From a checkpoint of a small transformer trained on Wikipedia.
Size: width 256, 2 heads of 128, MLP 768 squared ReLU, 7.36M parameters.
Architecture: RMSNorm before each block, untied embeddings, local attention windows, gated attention.
Training: 180M tokens, 11011 steps.
Each number is 500 + 40 x the weight over its row's rms, rounded and kept within 0 to 999. Layers, rows and columns count from 0. Numbers have three digits each. The size before them is the row's rms in percent of the matrix's.

# layer 2 MLP up, 768x256, rms 0.103, rows 457-556, columns 64-127
096:476504539505493474516506504525464619492516507449551485504521594411547432454520478504491460521481533561480466509480503447468464469466466550490542502488563536472489543446556522530505517521555576
099:512487491514529512559502580535515572528533458558485484488483476430516449513606506475487530547579461489487428517500502478507472485460456428468514520522496529489437435420492552536477540451448453
104:493433502501443453467498556521514475520489523484577477478437470486443542484481471545418506456481510366501508565486578521575479514452533459547582588488515521472459518479567506568534574575515501
097:520494489421568554555533533503440514474447532474539477408573540448530516472519465462510396492490523456593426481461529435449472486515489467438457485506443491559462484523478433434493443590486466
097:524525380574553533472481451514437475507573505464524462530439494433531449523494537523463508507491480472483545481531472570475458527467472557547553482551481553538550498453536547432519511452475474
099:480562532531505542517505542485554509519485501519512525473580524433590570431472461527520466486495496466586481545525469532491502446493490459490520503474486469449584453478521492462535500521590528
096:491549489536467506538491603519529455560479514576552550465480546458497519495483528480529524548543464499486459507489516451482491492478421458509464478506553572542530579485498475472527490456424465
099:435415532501503551481511503480406475474506530506537436529528518471591519505527451539513445516484555514495520531503488507509501521466519494512464481487525488498476553495427516576520537502530431
099:465487531544566482487534426503450520537496473488476451538487506488585547480491581497470486491545498463612507519467563541505443493506560513550513524521527524474531471511550466530464505447533426
101:568497496539499452515450541487447495497459537464544458489484521586525462555466501550448451493490509471487575461496492498501466448499488477426493539533526582474512552453527539451584511452410502
100:471534492449519487489489505460508558420511519493575415570448505513549528496485537503474524542579457540520538545484532510470524464508452496486484536484490479520473484519550423482436518499533574
100:544510560495550513507594583586519577518477483455476479494487498521445528486445524453505514529531465477521532523500489417530537422479490550575480547499474504530486439475479463439521444487488407
080:529534564527563514442476464442546532516568429567511527490487485488472481467551474470604516504534549475526610515535505490477409456511543543538544524516525516447549499438462464454508580492555432
104:555444541512527480502426495527440552486498458600474513468561506451544496551535540573459494505480490529519517539531460508462517536509534501536497534549551522491433471459461509469494507503547542
099:474473482552583561544444469623539486423480509450518485483508492520502515485542513476408495489494534428496477438445421492505495496482471420500487540556524467472466502464404516474517502407514571
105:561465498491556494477436562427479461415600511505506461454472486506512473489542525535530552491502499488477470499547488473511515453569512508401541459440523518523479468553511540484489489403493505
100:497488575543468439567496471524499529416514565538504555499474538458511506542451516497540488476571492516498549509465485410485482431467494521486534502518491504489410482507539497481519526526443482
101:504428592454436535501504485511481446486476479514586465490528469472405497530520457525508536493518467491439584508607499571475547492536484482454494485470499533561510512525501535455523491414480511
100:455577451509461462555478461472536501472507494504517435560554556532467544598458489586488494513476430510530505512446548516539508459515552514440533445442543527510464499520532575511372555515436527
101:519545472503425468535534517576519484459550453492504434550508446526513467495559498529508517457531470487529439486451467512502459489528492461452491500537457470476478459596556509531466521513457440
089:538555528450571396464556478519542509468505496543518438530443545515487475553448439506453505435435485444529504464465485504516491492447529435431519513519507526513500570515507456472460521475535477
094:522481489464514587546483412515474552490554567562545601483537481495498498524492513556537564476460526541435453553533465421509511456490531471584519446491547504508479484466495565520450507481436489
102:431500453498491451572499500554513508438479486492501535499450467535458465398526471488481535453494537591561525472583419517555441471507549491533537450479501435580536547538454505535512413466530508
103:478460480541464492547437516498551490515499554558438517510425422522415512541544465484528543557496529400491488571448503511455452469461453548488460488528491528520484484485431490529466492455510492
095:490513485435530496390424557485521485491477517476486519442489503468558483438480534563477478549507532474462503522531532554569556445516511543546469516516436514472486508585573647518435487491500486
098:530500494475496524536545516476406446479501475558474433492478492519518488532482498496509533499480520522558450488553509519523532489578460518461463491417487465476503585521530507501484415523522576
101:509530461426526485503485483496459515528551542491546474511489522485513474557532464472420480575428494467525487489515461505504507464494516611502439501510537497455523553487489507441437549498484565
101:406503492572495557451506530471524577469498498454512417515545538488425543555445456467480535583518499527505527509533513544524491518497492470541528491482447454569509545487537497540574497467450509
105:528510508503478562472503538505555532470504451482521530467517516509508510518505502574538499420521486514480514541497555539487515457502465474497460552463457486534483493521570472447444470515453433
101:545512491448421603521503502496478470476455519519579530467529545483512493543568474505435538546473480503464514489497553495476486520558489436421515506460461524482467549498551463532589517507581490
103:502503481503473473570432517480484539506393476522447527428517586532480446475508449538477552549427538457498497469548551534492494532573492500510460485545420505525548541529512477451408536499486523
103:565535514527455519451484410477460526558543484563500532476468473634606504525529531442447448598472549450482481513430534539509474432457463487544463471501459442563527541447555520485466501397487490
101:518461477564557487440431532508473525468542484550494549504434522494472521473476537481480545526516519528503464512488576492525514495433528479578531481465520541430491475543541465517514537464518502
107:459504454547479562476537509555476530503482482570502477503392522541571576457398570534456449549505518474509493417419532556518508532469525457462455503488501484497477532452399496541503490443514505
096:462459522449432464510532523491546503488473487550508478516483512502469497498546494516503458531547466486545485586483532527453455520519499500509582458511529478500477489521443502556481476466507493
100:480495520502489523524590426443481552496529522449515552478470450522560509560515522505540511495470464430474512567488447484535486477497505477459524518459512495492536559537474492500517427550506550
100:537469555563535453418475514576477614509519566580477509497541413532489506474517521574491439521458530495515486556528501494553426443503521551506511503469493455489520524504524532515534459523565481
094:429534508512613529514487500499475472396524422565454515435489548468439483483533578531486475478531518527512413528474456430474482442527465497547566508521455487469440467492478470475402552550415452
103:505496469542452498481522485490483461449548412513459558541502499515521561476533424511427551555555508492504548536481501489522429544490531491538550422485537472501505478445410445530437484495429479
101:487506452440517554547539518582542511497533510483487477465526467503478453411550496584452555463511432533463502534502526513521516458522524451540449534538479446439451525400534489512431529524495485
100:434545461556452430558469495536575590425524589508585518504539510492495500477509492506450539563517446489488533460525484523540491505515487518564479514528552451456514509509505481509398534543482539
101:538472461541470444589494405453540574507480442460513510481539464534489493484474477563466489571530419486484474504490548505464485547528528464451538521485483508407528555498531498433508539451521514
103:439471517483498519432486511494469441503488422512470468486525527423555454530452479502486532426426512514534537448528505369601503588501532459490495468481485498483490522520474527454532474535505491
095:520559500526497486499520468504476500413527504509484515445482495545533488505556517440507606461489531459490545478576493431480508562499522478502573526416483541454482522548539543563521561560488520
097:526457469522450514500494550616501444515482414496536465489472484441466369512529513411484463498536521508495511479503503485499530497418537402532547514512537476452521485483475499507517482485506474
106:616483565477532519495527517410537518459511470501495430488543507525477542488479527541507481477564555527508503497548504497465533431443525465452461516549481535519552491504485559440448496517489548
101:477455530599540587510458562426521525497543514454470405519491468503501576435501522516566492531516523556460476535562555548487466497571554462455523499557436524597424543491451483520511442523464494
101:500443472530453506499550515555453533522423480505570489484516445481479510450472497487503501462461515477476529472512497520464463496565544553406542442579489579491457526577518478519499522516422440
098:474492528449466562580487534477563504484523426487509524449537471542498489476527517530517450469483511466493466490458524563515471548530478444534454483432503495499454585473556485522499432528464488
100:491410435503528543497517456411483485479456551504545486462471486483510468485488471531431476545515532574512564493457458502508490443585510457501524534491454493506480520506489495468492395548487514
084:420487566507450442522457477505482430508529532505512475477533517507508565577487494475540461483546460497560533456535453562483476500499495533486492390416464462509467545518509492518505525512510439
096:522469553558522475528521486509430538478561469555491582576520511519458539481385535546419534532517506550473515489532471536580510447431571493514501535562503478441509428509465479471437566488495456
108:524533493521557479553455444499506522510445439448511564513485557493498494526460480503531508554430469518546490498599480511512482505580504512492539510461535539577480458526535492480547462518482500
104:531409458524459454469477488576500459454416485509496460610440513549451453451488545449538471525588482534541515496515503514487463549445514515481561419469495472495511487500493447474480544478519509
095:538556503528472492515542503447448517448502518442508533581456488449527399419528441535467431470455424447472496454479547468521468493529456466514503550527491487456555509513431547535478498490551502
097:514473487488581475539501459548472494585473538455543541558443494492469537474527589508495477501489512476443504516427510546497501523571481465515428520454544583431513507499529471540469500568534487
099:529528549419567537488427537532477438448529523565466444538475535500540508549600524500556483470538467471464524498523507524532576502533460433455533447514503449458508525524521487434508497500406510
098:484507554531467538467508459520464456462433560511538507547455471498503475454489489527562487489502567552528456517456525424425544402501485483521482501411494521588459541520517503431497478486555507
105:514499512473519491548541467501490453456596493500525532448492496482562525478495528476597418510463540557562491534483491531409526536550503610415551485438487476456507464411506526519453524553488464
098:493499524546501536457492482501515465418446472450508491527526577553511530422408533465526472496491521480429491527468590557497481485450499547526498514611396482492488525573483488452504447527505590
103:555597490527497474505575447535572517501452527550516442548510391439503463510495533480419514551502452499458457528434476492517436466481496479508487486497471493464497586495502445470503490534518435
091:418498526528541595511466569453579523471463520507492502503467471576504554401479542429510543471531523492497497456556583484391582486527527497513511490486481480483499494533568425468508479451524542
098:538553471491532546491526512420533451482529491466567541525655426520532552522480501493435549523503471523516496558510449483536544560534537501471516473456526466527509510521462439483534537507482522
103:501494533459494496510415450480437523511555485488476560551453514571530527526475539589513478535602534487513570480429472501530502489505551542571537442478558543505551546461453414482515562494488513
096:450526489418552547500454503504514473537510515476489445618484564495557505508467465550487555494470453540529540485506540458458444412528558561534449478498498508540544517488454480515480521424502391
105:524504529524510432545536542512494554385468515378565533457470513555450539520478510486511459460530607508503535488457439493512514505473516458529427457438512550507533584490548493437500480562519466
101:475522516476570489443467467482466509523522515498527432509503533427427541538518513466489476543545529453480566468557438505520526431488600496535506451435500458449544511531550503499570486532509509
094:482505484517525471488475399480468448540448501556508459514461457535476462436498563502487545466489554480532450477549474546540429495523555505483514510452465425532494516449509579527471511503505524
103:516457496503481485507510532504482485573535488525571538472533579476466444481564529453549420560527521445521515570539530491468465506496565533509550534481449528534481516528573524545506439503503508
100:425549427520495506445502434493435466513517528528561522454539519488553480464603517566588568576467466531525428502484452460469456573523490520486493528547534535471507508491476471453471454502514510
105:484581556499602502480478539553481473467545520534494473465479569526552464493482505596539510482524450493513494522509447501511429581497495455444464528506536430518461463469477544493456535546480459
101:474516481516586450476492515607506465445491525489546441515508483528493498535490478486437389466527527573442415537458535452525463530513562529465516485555433476500511513541428489497533494456539421
104:450467502611545360491550501543449494487499461506525492499515610545391497528457487531508516524484495455517565487528448551506522497519535507486533466492554478426515544490518512448479498509449485
100:522518582504561485491512446536368490514525526461447531553493551471521454430487467501517479493444491511509540484490487498452554487442549455511575418542454514503542497526491400522528517493515489
093:528517480518429423539514598575506439441484461506516557481472512538497548502560547465481452417543479536539427485381483477462504563449538423532503518512448503443462499491501572531483435516527531
103:473529520498514495482512536506478505457449486508469493473564434514535537522485475485434447537518469530473469444486571484476480456458515498500444471447492509506485494493477415572492527517417554
106:467458533553499485493530458500504496470545464472429497455450434522491545440386456487484461511536554464542466532527498574451455475492564557498520514499499446485458501485420499550548432478490539
107:522422396516445553507468502479479508494534486477550530476487474477481502565537511586504471519483458448504431521554534458482513418468469494555527471483520529542546463528551520569486422411515437
098:465534514532445494494554498549485493495451488508490563550537430493497411522523456512486501520536474540488584492488456466458446485535499467523521469462499420502515405530538501481486449503509559
100:492505504551563520469475545553504557500589556536513487458479610525462570486543482561553540550472544461428503533500444507403552598443519572552520482545446483411460486484426492463526512496564596
099:591505483448516569582453559528456443478477472514558524441572481530468422522514508533482485497480457512502525451488461436455478481522482480517529534521523453435529508461479477503508470454484524
100:502453507511550566491460563499525493476525521430449482497509507497564527577547515501487551483494487499416529403417495502466505449556539492479521516509461497531539551435518552519434473521446563
099:517611397590483519488514489485492558480482496530493507535508523549483476482511530550485578515421411461548421423447510476401476504546527574469494513446508583538463511456389532454543550552490467
099:482516557528463546559542513508561489538426517464458516546523487489496477462539542503473469495531479513479485491489491497496519558505507499519458566539526487549508469537520540493486523513529497
104:500445455466511504538562549492525520494534546500518527525506495586474504493525443504532554549512513440463530455523517480411476458557456514472486506474491562451533476490402490514443481464509436
096:517499539545508465532517483500495523458543501484428480474503477536498455523519494430416493610573447491522535547500486507511530458541548511558459581484517443445614486522535497467504550541557493
101:475562540467543509569535508473458392433517482440536545537529561473542484543504453484460454560552524558524545478567485461549557435528426484452495459501509444564508469476493431474511531423456536
101:546505452528473533604485512489480502466509485573500558508546517581491494495555456457503522473542483479504487519498468534479576476433513496486535560561532520451488515502489472476456535454497526
103:538508523537456478545460530534520551473473506477539573509537493479481411516494551480473447544433500458527532465436532501523468515557485470496504493463535495511586491408511550522538495571539521
098:520512477517482500487570533493490451490508559477474487476513453516464461517491479472433510573510453485444445519515452481446418443511526486521442428540496521474511559480568483512494503458462401
096:502499550472550494477400547517417521475501568473528496499559490516466413515539427448479490547464524426515580500597473499429466477518557522430530489488531525471483395490486531525435550522409484
096:572532530474514419499492508518526526494482477522513503575481465519526431534502513487483533506480517510567448489480520562508492471492458543561466508520450497511570482528481518588499380448470483
104:519483486498520528440491509485621430535498459509502545474514526519466505487477475470485473507443486540597532548564593366480536445474540486533508488529504475453492546521494518464497525553513492
104:500508524586469545480554464469491487447503551520521547459465519566498422506516541517555536471480510426482489455488528522577453489565473458499424495491396471503483522510518557521510412491550530
102:467558474463548479505448496604485498478538524566452508491486454476541453456482546560505447534488478521502548477490457445501551499525460449529519452493482451548476548511529551570494554472528496
106:494546483485487542494427438522509489457588525439524489519497523551450610503432523508512486487574533523520469573554502511530601467471450604504477533489469478561515543547484494550495456529528454
100:530561463523539548487481443427532503506464541485510488525459491518485491522487506443461519420444484463412442519491540506461534473544559533469482512509482506554392450527490477500450493524453398
106:416445465552490530513502544500539533487483517518513495540471573542512449493546500464477518583557523421475466512513497614542493534525546472516494554528558434487533485530463473508499484532532484
109:530473456539396557463524459457533463469526524463472567506410511546501518514511517484469486459534573438526415421535507533537514509524501533425548520551501523490520402519520536508497487442547481
103:448485528505459539560529434550530509485490516447433536488475488496544473488416460455417497488452531487479481433572560499524538457538535452442516525506406519475531579536449474534512513419577452